config.yaml
n_layer: 8
d_model: 192
n_head: 3
n_kv_head: 3
head_dim: 64
d_mlp: 768
vocab_size: 790
activation: "tanh_gelu"
norm: "layernorm"
norm_place: "pre"
norm_eps: 1e-06
positions: "rope"
rope_base: 10000.0
rope_fraction: 0.5
qk_norm: false
attn_scale: 0.125
bias: "none"
tie_embeddings: false
parallel_block: true
init: "normal"
init_std_qkv: 0.0368
init_std_o: 0.00919
init_std_up: 0.0368
init_std_down: 0.0046
optimizer: "soap_variant"
lr: 0.00684
beta1: 0.95
beta2: 0.99
weight_decay: 0.023
lr_head: 0.00994
grad_clip: 1.0
warmup_steps: 200
schedule: "wsd"
decay_fraction: 0.87
decay_shape: "linear"
final_lr_fraction: 0.1
batch_tokens: 32768
seq_len: 512
doc_mask: true
z_loss: 1e-05
train_tokens: 157600000
steps: 4810
dataset: "wikipedia_en"
Each number is 128 + 32 x the weight over its row's rms, rounded and kept within 0 to 255. Layers, rows and columns count from 0. Numbers have three digits each. The size before them is the row's rms in percent of the matrix's.

# k: layer 2 attention key, 192x192, rms 0.244, rows 184-191, columns 0-191
# q: layer 2 attention query, 192x192, rms 0.236, rows 185-191, columns 0-191
# v: layer 2 attention value, 192x192, rms 0.206, rows 128-156, columns 0-191
# o: layer 2 attention output (transposed), 192x192, rms 0.183, rows 128-155, columns 0-191
k184 102:107137162147176085109062178047148118134101108123140110124137161121105155198119065092145049161175114140139151084084187157145108113076159146134133076147131065112122109113129171136106122136135167151159072103092179106141102136123192156132166138091130176148050137160105106144109121109067168141160130134118121103127152134101173110091071120163153145113125183146149111121126120156188153130140103134188116070182153094107110115157123115135144136128145166105104127125122084151187102188087180148168166177141083140134088120073112134148130171121122085196124138108081207152095100104105164132
q185 101:118144121088153057125123170083179145128152182176157167181082110164142074151172099080126148149192114099194124178142094182180197127168147084119066182107104133115193083116111159073093143096126081130161184163147114098106151172125168094108089123113094087103076201122116133108125146145148133114121095095146101158092141176146169136103135138096100100133130081115149116142151125154149151122086107137128139130133139089105113139124187116141129057179192164087122155119129155096129130116156133108096131085107125109119154063145150084135051156140213105159154116151125171120175127131126136122
k185 108:085178159109131172100147196100126118115115132084156154109120156167074158119110097092128135086170197156208141165153098118158090157133116132134095129098132183135145097145094167147098108114103150131081114103147174164134131119108141103125137067183052167140119127107206126134073133126145130094126179121123153166112113108163144123102140169116143117132182107103154101088117155085122146114108157165055118191105123135148110113176126157052033061105158154180139104144121100082100142088086153153115163138116111088129128078148142142162112130096089128126134051072097091215105148122117125145
q186 093:125101159193140116138102140138122105177133143115131036131167144114141155156047084088130138153121128113132125170142068082091120128054177070136086136115145089146175170115148157137175097053117128186153134115123118111133090119154125160130156110111125158115101143189140110174108106107127084065180137102184110121137050139118105174120105112164154091108065196110160160141189129073142170113177159168132105171123111108170097139093075108165103095162168168138094137171083134131147097138134084090136102131154110185163148114122157189169100156106091132134112122108085158134144110168166146092
k186 098:114153110165056168137114113125164162162129078139153136093189184195089186143064139098081104090112117178146092138109120161124084127174078116196102203150154017162146112129115155164107138118097139142168154166092180197115151093147188152180114098108141149083102160186173129173100131126109153149137128157117139157084158164114118146058119083097144099147198112122100125111167122141119064151132152154160172142175121181119142110154121175132129174127098122100114116102107098159091157106099158100131138106149101116099112137103080107122142119095150116112140164190137117133113095121115091094
q187 101:150091091123141163161150103178103093085186139160168163090174187127064168175120074052071109112120137132123119100091122199076252141096186140141138073110162151096142128118185082161174120129084125139121101101113154152125179181154162115113156136173136160121120148141142116133168091133091178118109101087082099151116178142135139040096125095087134183137115117134109116159135122128122125101144088088082123138065142147090110124102149141161110118114141144108157100126111148123174132131135126123146133111136096113123142104098139104052079146132105113140086152180143169130151112177076180086
k187 103:170131130108105145159163137113100108122115148145164095069172133106104116076112073064160142091142124140157116149118069144177139144161116127161048102110145099137118108080163166078126144144130098116098108143106114145157176201127118141132110176159113127099212139129110131108158108151136193156084132160085137133114162120104115098141109129081085123162072160167162108114095110100176151136208123078113192113149140112093100167196153163084107123152147163151148102151165139156045164177115162127120182084120125126117109131159179198092171144144135189079173186169159165141150122150133174137
q188 095:168129160077081083151147109111138144117100118166084120121150074114118137104150087185161125191153114122143092104146135145174140104123175169087129127167073179129112116155159132113113137145118118106224169093085153171121163113143082113124138109098116114109153142134088203081102156107147158131051113124135097132149146139128146120150128141210090131105140081107132126172082172106172132177145144116113125122079098152079174090134139083140143095108184142076132088126168085168132157141127160057185140081131144157164101092125132160108115078097150128131084185166157036114146125073132061091
k188 100:133132143087137127114119140147163132073141085145129172116153154087125124139119107173168100157166115138151133164138125122210096085110159173100086131146084132082104100173119094164192104160122101131133191112143141112131109114073115130162154156111097101107155071075122111104130105106115184111116110137126123151127148093176139118142107162131131082159139082145127122144104120090164153203180131094043163139121081119107153133096190108117100145132202093114112112111094064173154052120107100190177142057104179157134085105105122177126093083171084115122126196064111084124156143133189160085
q189 092:137162144105073129139123092099082160132055181061088154128148130109140102108167104084117149124103119203108169162152157149069142141180159106137169209130097114133128112122156105152098143080102134150171138169061163087135136076088092160116119122148168099107126113115082142123101136119071135130144062141108115130085167119126169152152112105126092155162102233176171088095121212162157150172132119103108089119118107118142120145123143131143160138118142129059143160070151077091109119076103072045110131124168101158125117175122141160149104080129163100114119078126111153141100166126099111170
k189 097:165088118090130147137136157177123145128170115134119246141124104122107156159141141107175147128164112110116075118150099093119085085173089112179127119124076102129042160146093105108140094065120109136131128118105122073061171114139126138107203117133130197122143097101150101125143112116124105111158106116146155105141138143131170155106137104172059162118152092161148140143103121139153124186153061151067171086141182071097138175150094153141117103118109062184113143138137141153119124142079205159126068081138130116184091115103151151125057125202083144181108127141110129113147163100117088148
q190 091:153174149120142040153152109098121108118114151130119181099111129106173123168158157095159075123161195182138102154129167070113132094094132139189119082124126105162104105084120125112107129178112147153140124143105085115116099124071160149160124104185183091108179075079099106085145136148087126174174147104126133105160079110134172087117162168157133127063157135128093133155161100129114083129130094105080177036131157176125190151125019121098101137188112060094159176109102164129124128171103137089101139145146143128194086118150148118159105137101128128155113123190141160109113124139124088125
k190 099:156140112079158114105178095138161112116124181134154120134137123134134145137151098108162103122122140151098131097145141143149197161154094120121107139155155082132175155149135210153153098114173166113123142151165115076199128133174153110078081123115091088085106080114145158138151139149126094063123132115121150120147138069100193180128161133097158074113095117137095139085147135127180148080109135104104086170095142148071172146104097079079158035144154126122160108092169140103123174158140126135081087159115158123202118145091112149139061138122048124094117076064145138114104159147109171033
q191 091:095171115130121124118162141109111081162130135157126156187088135119118181214083128115169121116197132109116182104170110129117102133132078094131189120163120172099124155107134147172113086119126170140174095142106152145100137160131169136099101119166115077181089087102109140105097161183124147101141156147124130022091125106076169117110160132189133095098157069087162114134149106140125156129138099138130160120173072077145120145084092129150150179122172171065151075136079156153124128071163187123161106100119173144142129100118141124118026080156122169068083099115139116169120140133120174107
k191 099:164119177137099145073138128111123094103110140083102105136150147183110103131151107159118078102202163129075154122136092076176134122127067181123073158133173157098164164089099123096121110121204137111143120110126111172244120148091129159157128087067109151151117096162181159130128086163125085133136177086099165074098118118162121136120154106166123117156100146098132147116173103151183186090099112142128072122175075121148117095120105146121063133097098070212170145175145128160145133139142135156117135154106155049108093155131146108168120145164122192109172136123077108113152148145111142097
v128 093:112134138070194037159120063120118101110156094114087101122094144104174163112092155108130079132050065124112109084179108077218208121119110110139121107100113134123149202139106153130180123099117130082092125136115093111124127104094111133146076121070106170147180149145154091141117171141104146143160179116169131091171164147184148116162113133090152069152091153135148152133162120147148128140178100167154120145059119116116165221124109131163103121159125132120170138166119118114147141143119097135100171140117216107119125077153118174083107126166095138128171110109133155160175119173105137139
o128 099:128129115093138107142110170127113123089156153088130172148102124086079107167144091074168123158135155103191107185105114130133054149127121071088076093099128167107121139160172137135164142140183255116174113136146094152163137127102173116126138115145153150132137105123096145141147096104093095111100177136156134153151080157098185141214121133182093136158153156170112146115107128145135119117144122114134109132130142090144135107192150037122166100155130066148153140129140179120059079091156176115054100122114134177094137155190130107135159156174077121099077146086106114151135180108109134139
v129 103:155094144136139089174102153124141110114133116089077129116152150136137124151117126144129127157078098160151095186107173158164100092168182131147114158066120152096102134098162112092128128109187163106095127176151154082132095140170119102098112171131107121120063114154098093199124149087107127114106094129061133064173088156065183141129153169114126043111153141156098121146082083147118106126156227179142160138097038115106146174139101136139098106115075153158144169139118091130087095128093106073050081087152130107101101130134091115157168093123068118130143167140115176141177156142148146113
o129 105:120101144108136167057200094176126163165140168176133107142125128067114116128104123089077128101123112112106124130193030113180098091140131109124125127178093139174139134157123214078136109161166154124171157086110128192098123142126085143131124135121157146150181131102135083132174069165095146195176141108176157104162153171159126122147139159149060125138158139159066098157113122130134171153124083161098198112121103081100115138148152108112143152126121139111215165136147113156168163111150083161172143151114136138087132135112117147118134076095132140097113108172123120084154187071137206141
v130 088:136164167062129122145094096140131103133152129178086081117165132137160106162142119156101052137141114103209115114145105069117118089167081159109117185120142183084153175164058094140098141134191148149131063128083118135135122229084127131157108109109100086077114119129111129133152175080162150129135151139128076110131130086112097160134119078147137146128171099179103167150198080121120113180155078095102172100152102134124132106130104129149148130109097177137101162111104082140201136155134090076176118142126157178136132116113173113158126162148158166178161058107116153098148138077153183124
o130 098:142178130129149148109142119188150125124145092117135167135123119145105110171182116130144084081156126187082103157167149144117129083139159142098126129171107068123118104129128141080152164116181070146159158120110129068114174134127081169170119101162153107116119085119135167118157139088091129110101083130136116129200051121166104131133080112148109135149138113118084133064102072106109133115069134221137096164162140149105088182085149115118168055113143138149142153144181113147143120084086140109106151148120180070135094185161130138127145101050138178112139110143095021134050162132104095124
v131 094:144151058084131104132132159142137117148134181119141173148157114100117179007059125145179086115113138126109196087116135104115155168162174121116106095155120127099117131185071166098155187083143102092100145127098121124131124125080074155115111153146165141126088104145132160125151141137160111143067132182155167146110128140140120092156125206091114118093095153131095117129144141094098157069131134168094082106168139150174145141067157138155155080121123120082043098149115111108138113094173161120134174118133086091123095130191139121124125160120183147098113079081152043094170153161117092099
o131 099:134088119140162151109173119140124070119073077161129092118125149111129158157144112111091109139153143191198181132154135163145164090185160123158168145145125109142129146153104122179124127064078109164151089126101125114146076138180115103140136072148055174192164140145141196111101152157135159128164106060181134149119137108145135141153069139131160128103104076136146194207087153130105154055122165070104080124149148174126144125144144121124141168163210167139130188087144122117093134162094097167113162107105162168117162151140147144144135111112144162176138159085152178136211101158148130124
v132 097:122176168139119091151127158095125106121103097117130146160140143125177087112134080160085138173190167079123085092115113134108132149104174108196145133098135117137158117141140102122141113069141101102122141118215162136063110141094057153136112140136104152094123157108108143114179112108089146103142162114071146154179140120086147096166121068126138191164105104103103094162173179147114111141138183094109109114173166202105202146084111113069171121218147127111174119157143170101163180072097067113105098136125139163179188114136201108115094116141128149103165134143139083142129109129139165080
o132 101:177134091148147126176123137143078130113166133142149118130143119138136084101125086154090097116072124126138089103162163134131104171103101105154120115140148147167136121126138113120159193191125134119076190113142137128140145166217143084169102171125108106128134129088137179127060157128089101191110108170060169180130100105144199137111134107136145108137109107111165137085111123031118087134100105158131132196152127064168122142170136136079098141162075117175136080102144159125122152176163190112087169099155131110124132106148033120105107136096187064171112115116164134107122162161144073073
v133 086:093057119138100094108149138168139088143144038140110133115159178135100145137170151103127137102112158177105138172166119162100157153143105151085169176156083177121149144126083095160087117148132157080082132135150116149090141153139162130162122124160106127137155118112116116152126124081080171152179076085142157175136140157221093103130137120123124136067164092096181105095044181162166124104183139114131122112123152058113176142105112101136139159084151059140130150137102106166098114131147134140170174112186051108136089130096163088121106192108129096106083103117156091140141112057135084174
o133 090:147134146101130091126108089123151152103113133132110181095153154189146214116080112179115170075146140125151089112128107101149142102153061076091133155116141063117115089085126131107162102119120127095142143155082156213119140059134110126065155188112145108100093158097115088152114108143104135097137110105168038128064077116067073153119138094141132154169151126118114146149105117165124200132130052128155092150196123101113109083111111122135154172149164146111117105101117154137136088159099163054074073159085118154135145100181087132117091148141149127114115087112108200099101108123139118084
v134 099:098142092171190108131023150125116111106153123141115147075132083137142162053104166165194137106112078111075133094135103163118129112122180155124084153163102071055118198170123086127159126148118137100159154162117123117127106168191131134178128129097097187161102143128101089173119115211137152090096124151135102110092144191114128122183075170131141169128104086101148123113086184105078193092176150107162175097120142181143093169131137147094122130115166162129095127080126122119108170087106080141143117118164097144150111145172113117108117089127167146098097093108111116133120118078122130195
o134 101:138128116074142098151134158139131168121078167111149107141157063110139143104135074165034151175144101156123119132076170160119159122203151041092119093115057077131167145133149156113116129166119114118144154156162134095031098105058129142131088099091095102114061117151099148176123096128161065150200151129139144138134149091144081054172113150136154147104128141105130133166111160107155118130104095128164131139175142098080157191137103142157132119065139076119135197100147129170128130122196110154117164106117143117108118149142142131111078187119156126162114120049121102135140130172153123145
v135 100:085161113152203169117114124120140103074139113127120111101111069160128129117071156085196116111095101044155163194116171126139093094097101102164082122073126163134108187169109147141137095108102131128102125106127101100142139110145147170105105112133165144201134138182118124145164185118117145148155099138118141096097142148108173164135173115104161100174167082100080116066104152118137131105223172144181110136074132113139137084154214112075125149159109094148110166121126102109104136173158070191161079121125177153133119139117101092124165136159107089085099152121114072086134147169103099168
o135 103:127118095061156157134106157126163132166132172102079103139127169089128113104141073142086105144043057099177113104125121185047145117118108139050122067115146174143128122112108145134121156130084136165086094096099121126155130088103128122121118121167137132074106133108091137138129128129109146142066094066145157077099160138119072142130081157090168123177170077157110132126158132148119134162162158141146131136143192187100159114166147117142153149080129103133152134117224052156063124100213099133098112142157135121164130103156136104141093129139107156055085116131108132088152118170083099075
v136 092:113065176151108107111103128115131069131096173093097091121143110108130142151088116147120164175113055179131085146148139070184072159112113126117137128115102119128156146179102083130202128106180204162096056133112097167151133094141093143069164121080168132140132129098111071156064124119173156123134119133155120116112173146150085126145171143136127092148159135129162093153059110120158090082088094094073111113038130092109148125098120150105140137116101213176052168130145136149076130100092171119138109105112152106154110136089140129174138108161117156151085112078093176121083109131138143086
o136 100:168120121147139150078152158095133131150145132113167185147083153086129091139138186133122131074116086152021133168136104141077064109111121116170141159161096106156161135083160190115158061118114101173079173118130099158071127034127077081111149094122120132122122117156154122141102136072169149145136077128139068121094106143128171137163166133093145146120197194156082129153100143093129098120127117123128132132137151086142113085149141066144129093050107138137139167145112108132151144153133133114106137165061112114141063135142163140085149117117099109151082161131068102127157087074052161159
v137 089:142110156094129110161164160156117059197105127148110133087199057134080096130077083181134137145085135146098127111152060118071095128131121127102125101106118166127122054088124093133117077141121138099163083134137126165157155116157135080130135097100188147112138154101117192121119121136118139156145157118142124140120133153110120104148097139147104178180090130168101129146122144109121095164109123141178109244145134167178076144127120165149160123181141177190102133114112128138111156121116093117154050131198143190074112174134096094165134096078137112197150148120176126177094161067099130131
o137 096:132129082149146134115129139122175162129143178116137193159153186088084145109127151113151182114133090109135087094152129123115124159178086125112127173219124154111170152119113113109160106146142124134059150110111133098089107133128158082117144155151151100158098126103149145139112104127154057139150131136098098151143141107164090207106196118074149089149074105181170093097094093158158100150042153176093142125129161135139114208051127144063171112123143123135146116127153069111147094170091101172131158068145168099116178144094112162142099172164123103199114159114111171115094166166085157112
v138 092:107136146153107133118182151139085105108112150126137126195183152200104119167146159165156131110159103138139150121149101092134080138138151093155173187118157156169079164107173150118144086110072129147076134155108135081131156115149155157136172140094069171110115105161108099097083180096159168156126150075134166079145157066157108156087213091117150140134168155143092127116133083091101071149139144105113093181140119128137186079081107126094109132094080125135132146125146100109110156116101102170160157124136170095106120140078050133076203106113150093125164114169129173168084074122173197127
o138 095:132163123153114126164152126111154141131130152096157093121106148124106099121208170136144162182100149184105164125146076154095143196061088152085124096184173116108147163184144134130131088105150068153158145150096144112136135113103166078116094143110162134151109131146152141088110137161122206104072142219174084121134146185101116107142046135108103140096201153083141052197107079143167083172130134103131176126063135128095088125116120061137129092103185110171129160113123140159154138143095093111163106174154151100121109089082152103095112155103103131079139144124125119136101168116149088128
v139 097:143094132118071117067131052107077114143127087180137158098172149141083130123147116138108126139189161096165160157121127116175237133101085146160134127157160145099134183081143149120120131117093122160219150137149175152081146065121093137164098144154067165129126089100068093111147080027139134108078117097129130082105075179143101150123142129117108137059128130076187095141099107109127163081139069149111135140138138139122132106124066099135142135094116104146122123138124133153116102178063107147120180111142096089100086161150127137201117123084109169107087103143111152139158117097152123138
o139 101:117137111161114133144111100106170157138055098102131118158119108170142153154113177135085085086112148098105138121068096152150140101084081131145123155124177163141055129145137102095118107130104072058079179128136113164093095201128150140145131124093123137118142058161140178226173133127171179125159129103118125137060157176124162116130117134152095128099141145152085085065074154109128183112107116117169088184062095106121156146164174143128113151115152107119182089112169147182117090143053095113107051122098157131091114166104121101159109122154176144125167138143141144114064162119165157116
v140 100:126100133080221079197155156104150168121056112143087162135148145095086137095101136106135156052088101171092095089130159148119142150111137139100132115161100158096165120101149133190118113150115124110177147175173128134126140120104142060109096175117138126156101158086143147126121143099139133220143096122089159119168109148076127140123103135141136098072145187136107129122167099128116142169135154130105140102139134105064114147116099129140115136134035115118139018117138159080057123126044167128108139171096042138178097165138162145142130156176149141137106142129164159106152105165111163136
o140 107:124096183116184090120179090175146120205173114151138138093092108140105194175153113037172118128087131089115145176126121122130085123134165113154150131103147121113130129134148175169120132098166130132130068115145111123178131099088153155108144119170095111167137164144090131045173065192130089109141175105154115158105204164118167114115169090104155130103168168139126131128117068085099151146134067127124092136132046120120123190154115161071136178133196177152160131150083157101130147168112126108144180087176116164084143115157116123147101149174151137092093133148150121147146142171172154111
v141 101:110131103107158090118067150099140129157176140068093073104112102152142147156134099168098096110146187149149096094091167150072255112118128185119140151147130041091095110096126131182151180127087110111126046112119146151171116114137105105104092071159158121099158152161125159076124157129126097152115048144145143145142136145142115092114135149107179123118114162101145117131144132108148070132153137114140143110133121103054135142063084171155181158080139144089143130170109162098167167150178149108089108166130110111165163183090156070133151192187126129115141151160142105084138158127127127134
o141 105:145137117119169128138159087113156135135155159195065181101204131175089102138138125131171131099162084108138116133138220111183092161141090125115103124157135031112137110186112143156062138209220149108107154089135143140134128178150150139140068166148115114131114121119137063153121146141101151139148111142127104100127147127132214171054147178135105144135103143135126098089099127147127163117168103129163134086166104111139138164143143112124164092149098173152128099146119135197097137152126072172105120100167126135136082099167145132144103128087093090154155156064165145186176102117161121075
v142 094:146123139149155126052082107092134119080101112153068097166116147073113110171142107157131120179049131160097159130168095084162121189132135120112107097115180144128186100109080082118116165131142117090153159160141113113113116109107138046128131131115134139141172065183136134078079113117109133139062209147113158100068164107096086179132102152104109162154115127154077152118098143134154135167170094146108066145077172170090116127163141188149126147113114137133183160142164136094112185106163120162170125106125172071138153088142095112147152085101102167171170123073152159129093156105161076103
o142 098:118145113170204128061138113145115106066149132114119142149144199130076168133071129112159140181137179162152101193111141120096118138105093121124104100138117170167115141109155074162171102125190048147096170132108101127113127127118132126103151100087169174132077137137178143097172126097140079156153143090160118146135142148192100048169079131133136078109137164152106099154138173121168114081164172136152159143130160140136152128059150077121078196165126167144169102076085128140177122117094136132083084159142181160138087127135101142120093129122180094142048126111067113118172130110122106139
v143 091:138079172136115144058124072177095180142095132136149146134143168133131089104133092151178127101132154122174164079116111113148127176101156140108086155187190147128114079123147160112139105042166166176139177125107128097188129139130145176150117057108075088120070086171108155158145115080101137092141094154198107105073074124133131150096178155121067095120146196135145149082108090083097137155130118115123128079051133106113133132120139116126064125115157148127087136100071106080134142107128165106140163072161115100145160133126082132148125142072118145104084135087115157122110075104065170119
o143 094:112143124182174127115133142081166118107122166081104062115111133148114142142122189173151095132168160145043127101117109149104097076095166134151203128111129173112061156162132125100096122118165067107192104134076157144073108096177081101115104149106105124094161126114130127161127167107103185086158170121071181127177201137130122095121087085132134108154170138183096119094162094131151129071119090106180064062133093156112106145143127104173150116097132195116108188112132127137162113145168067130116135142127094175120111149138147136136140086179146130149190136121087076073118147088121123125
v144 093:134175121145068132164096114135127144139083179135159087059099143148130084117140120081088070121074160132131137133119126184106149082120195117102131152108110127102146161105129104122121151156141109105168109127093167122107114117105126169146089086090176135131172145159103123097089136094054141112180149104099127114127169180087202171063221096119051094162161087126130137097161155132146189127133143143125103148104122120129128153159170143089128107143117170124146059122178099085114176104167161109101131114060126110141138183110118099079133101117182102081207168177167127107126075178133140139
o144 097:200116113110173108117123204085086121164139132182155107149132147146078132107057103142178089131146137104127132098134161120129129124131104169091180161153068089157130093149203113170110107161096181146179079143105113138163146131110136124143153167134112118087162034138089124120174085111121127103125112164075134115125085134168102142059119135101124066144107163125121153112167174084109097162134131130103161110156143158071098141164165134162123150129113074169057180127153149086107093146118085159132070111221106091121180100144103143159081082120112052115088119127149120117131145115155124091
v145 099:103107094169091148087069206093158113130125140124156101168077071108088116131153103132098130146128142130150158150097137159109136125125142129103156164100173140084113097117121142098088198243193088178157102118123170186192116135081157140141136142080169137111143159148165143086152088085140137108129193118138150180123139071131088133135090133132081162125159159111122174135091114110119154161167110165127109107141147148170098152191172159084123100182084185152096087096148121161186168116181104113124109082148205124153153112134115112112121100136088107117137118143113083089084119120141176072
o145 106:093080134167151124095085131125137176153146127155109133080140158117146171146157162131115107117172115169134140141109123159098131095120167168115100157199090100190165107199101092126107157122106110152115123092113136132131192121115153139162125171200133136123115143138182136140182078119169160179151164149067112109110110109198149099158163086100133102103064133158135109153190154097159100069086154140166085091164173114189152146112149085118133110166110080114080191106125088090125134139070167167120096138131134093199160088117162083121107166040168080163112148108112126078156086134136121133
v146 094:126093101109091142086144083158134172134140150148107082110054158191140074106092134149118142076095094079154149115163129160133097097170158065092139178174193158170121148130119158102149112126120143137118117136088117138073101097129142170135160096138156131045090185186139139151159124174101144118098114087115095109097153150142160114130135159130069133090099186130125122114075156086153171089096099053100092137093200140121145142080077146111146129111120152126101147115207121169069108103215149149193105125143159134138121157123101130103128154107142110152086141137159112070148103119159091195
o146 101:145120142155167146152102152121111141149184092071168065156162115142138159104117171114135151089190114114119131108162113109122190147162117173115113135086131138088157077170145108150204120136158092140095139124099095181188128129200172116097097094099120165088072093177110029124161170082174106075122130114128105114141126137175094132136113133088175154139134158198142099155096135124108181133043121054150164118151181125043107096154163139141101142076146149113089192094174137089096119130170097168134079130124129138155103152178145122110131148093098154135136145142143110133164118151136125093
v147 093:104132141114084098163096155152093126071054146164102125172099142140186075115107157124104133134133127111086134126077158103108154093148127135136156078154189149154077067102150129071131140110150153192133131148157143108101065100146143153097129138077076176093063191131104150100114079145159129151107119178083083136166105093123142100183150115086184083117151143104129185167125045093136118103125112104107092158095184166097194084093198134102132099084148093151125128114171130147141155145123141097118078132156126099108163114136098177132150119105182104179149155187139141158150120102062122138
o147 100:104088124050137150106091131177145091185164123100173127118132105115063081092132184161168123149136106154125134142179146134109060180167186105114114150133099162163155183123172037106132138125091076098226157079127158151156110151187181152174099139115158183149074120138082100184157146117134155146077135121159197122125111154103162102075151143134095089096121094126146082140169124111173106136102087117108111121143115124163108180156166122133055129133134163098152128138103158117141150127132174139110156136114129089100138127110115139111097158106124133147184209114199138095158106136116135093
v148 092:091148139174122090064148131117095114112118115161078127141088138148108140108160204172127126128131132080153147087173167164123115055154145114118088124117096153124157173145136154098194139129155144168082153070135181151116159141098182168102111093110136152121056154106152180161071075132166161162146115133101108128095157122119160127107189157172132125157158145140120136174128127122158184113125090094148143152157111146117179138110142103108138147156152198092127205118141049072094146143144129146103151130147109094110084081113209088177104140095186075065104131133185151134136104078092129179
o148 102:163170166098157162187149175172135112186154096128174109148118196134149171096123138187162104105170121135109143157155123109103129156174097127163128154107189097093078120112139134150108137185166130106157169156088117125118141110122043080148140139102084080132082144158102136090182148197093126100122103130164145129111187092137136104113079075159161115149126140192152115102105137136155111089115095135071118132115162116154111138231164161132090156070148120103056073132150086113111113083135081064126114111140133155115152075100120168119155120096094180117121121109090128075090119130184170104
v149 106:098201101140157180132135185108109135111123089097105148144134178147111171174126095130168057136140118166130176137139099084133105146123146126120103100080115102163131106129138100144185198133076135154134099104147101103118077186115133067156105142090203125079210089136151136146129123125060111098093146152093190184072143102178145177163107110166103127093134131139147126069114188086091120157130193146095138094116187157114134132114160189088104155090153159150136126139094120082116140098138169071118141102087177111096153124150175161119099156140094101166174158113116144153093160088116081113
o149 108:101119133155161078143129094150157102076138109123116162194074169106134153130113167171136115191177148135120111141125166144142103078142127147130092190113109130096134098193110150133133055081138156099097135048144183080137132099122118144105123132099092160197113158147140126147104109132120113157164129136175159166151077090141147102101106127132123204136136109107122113149158189124215102101138180138151193159128193143099128136151121112108140146167107132111115178138199160102161111165136173113080173112156111156124147132125099160082120099209131067131101129082197100155094054122124099077
v150 095:095149104181152098139124114119160165135145089159154173176136110187087156167070047118173088139094151106109121103123100096150192181122168067106106118098076169135106140109150129105194146082143080088131098168073207122068029116135138106142123107167089125154176177093107103111087144100101122125096118096168128097155143125110137137128116135113104124132169200151141135159135085154107145162155133153135140135160086113128130144168103110100139091148187064121199080163164114106070130150137150126102132121095118102103124188090086118124140118168156160134167190109140145163142092109099146177
o150 102:133071130116114145082130114110093064083119162132156117160171119099111129109080164121116125136195060156180121102125104141097168110136087151085103140169134154103168158147125136194156155155119183105081098096160121155163151167130118127087167186116122113209160145110153145135152104110120113080155155150189170106097127182142118099146131103109135121115151167145180164142168155109201162131146064113175130096116108124127184182138119094090100061155178159119150157141133186120107149128103179091109148146138116181102147086203089106163178162156095155147151079150139099161104210115143108095
v151 092:085077135171136081163135130190150138195154095075163132125141144165055125095114171144148132126092121089125172105170123144144116154142121060125151120132108063150151091139126146170115135166168130190132070183089080162143163156151108060114118086093088154152161128085065080149170091156111076149153064109136105157181126156083149093180154151131090172156187098113111148162075097120066163153106069130154137170142093139061086173127082106150120106168108197108103144113115115151126120119113125116105140106109099077191092143110144142123128112143122141154086139116147121131096133111149143189
o151 102:122130136170074136114069153138116123161168203143082140102119101155119125153170185136113103135156087110177170153126139084086172130143072114138137160174126119095122158096169128122093115099143128165096150158109080144108127151071108206118099096165125103135131091115211096152109122109165155132155078097162082177072140131173072172147093092165135115109120151177138146122160069101206141152132152144122116115140084064151065176181078172137153152066159131147143118116185211079144151128159088104180140085141102124143110104150130167100129142136147146132178135118091092127180104101146134153
v152 092:163183124124131123040098105114150134180196115141112105109074139101137126080149196125152148089126074137139080142086098148083100082069120098149127154087072111150118157121109111151101157157158098121184129130107089158141071115122094098078164117109157093106147145143102170132209106147189088113137097109118167155120148180078106082182093116083162143143135126135142129130150105114187120136160172159121104155097149156098146114147075119131098161190161078132085071157056133111128124153104156104155085062126095090187139149147092177144140155141133140124122147135111136116095087094215172127
o152 099:152111111138108108128163122138113166165110175154084139111122118182159102133161145162113174151145102086143108150146208088142155095102177143117128121056120149129093068186150095091117139157121125065100124095074173105126134140128125198145173132133124187152141194138116161071055070091141163162179070130149104137094168169121180146104119169095121112119097109154182092092145176151125152163137119150086077107153101114160094175145145155110154075089140135173106117131139117104114124156154170191124205143097122142140083118176146097172113150091093101168071137167094099086176134112124102085
v153 094:111111117122077103090157134134166046124172167147168095116108178155113146102082109115123095121162153187086126161153092078167160148084121144081136097119090124122120197149186168187111141070193114175152102113114140137119121156138192145155095163128116115185159151108085128087159207111128097144069127149203075194118101119147091081154077145132039143142102137112141082127151141118113151131140080161114146128114096161112141133120131145120122193101133119116050088163095135137152050098144164161137151167139084150077092062154097124102115133118158133113152134166111150104138121113131107141
o153 098:131105157189069136150093105089107138126119129109145171117095134085154105138077151079122113089129216161100128103097184133116122124083099117125119174179102122105142044105092142088152140123123155094198057233123122092134079100078089142149119121147045161143104179144139144135101150110141135119158105124152184075117094127115098177180167154125081175111121140128119115110099136193180100115143143190077099145147145092148181112133129127091130115116147139103091120083116103102086102099099114118091139167104107132105115166188145045120138155158056111134176103119121137154115130131156091125
v154 094:106138158104076130131136121134119122109162155147079050157175091115122117107048111087172117092135174087128171109136204091103157155087085182082117140114098175137122159093162134154221092176153107110133113147156148167082064157112121128104157129094142144138168134131137101145152177113108118183145094114082087092105165077059145107165132095126121120187163157124106145132202106190094099146135133124148086107134082086122137125117117136133147155136137113099137138136098094128085152147155135123095143175080110117146110158113142119133135134164142155132029116116093095083058167165166104212
o154 100:147109107105152107115132155141088045193145162128178120123117124152095110144177139042115153159102084095136164166151193112086135106170146167042178135110157155134137139109083199104171110142198201148115096138112099117180156122184139146112109099178098082147104152111129137165103096134146153112104086099127139102135130197153068126123107109108150154107153124181138185135040160091140131183155171113063136134153108157153155180138120130132117102087090156110138106126133088176163102087115139130077105113143113123102180091137133116165072119118147095081164104120094130115069156106145104132
v155 089:197078103118099140120092156201119108155139103133103193112109140098177151100194099144140144085098152076106116112202176104072149084167088101170112144133105129104142109131190139130131106130080128117132148185177121120134148106135106091154165130130101137121099186132142116149144128165105121143149134141115072113096055147078089143096129138095082164154110108152143118150095137131134146113215126147153091101090124112147179058102186193116134086103114112147137151091152182131130122106103099157146092040107121144123178078112170077132115165131202111064090130089107091118076080142115150125
o155 098:120193119114142076106162149083144142108139121137122103121131123197134104095112057120074163099135154180112112152032119203136137166156200137113161108159190109102098140137126118075168119148171117141090069125125135159073133094115100136135147146134105083138122110118122119131135184158148136178106119099137061179095155114088129095128180087068146115144084086122168058120106157075114111121090138097120159158130145098125187151146082160157128187186135160136139134128134154139127124082176107146104112121142146082167115083213089094111090079136103148127110163134131216089117142127136084154
v156 097:129109054134098111124123138169119119161151127129178174136107146164134107084169148144192082119103153178129107061138097112099150096112126102113096096125120114123120096109098161104103115126191090167136107085184169136114149078130087109100141112137109125114058140147148162136124137110149168223137174098111080127078099108111086114148094155083169155088142141103136144095104118152103163149162099138124148149102113150128131187155109147144111142179128078144121065148187150078126059095069085092173088118101149190151165167158195209140108090111164091107138159145110171192058137127100151134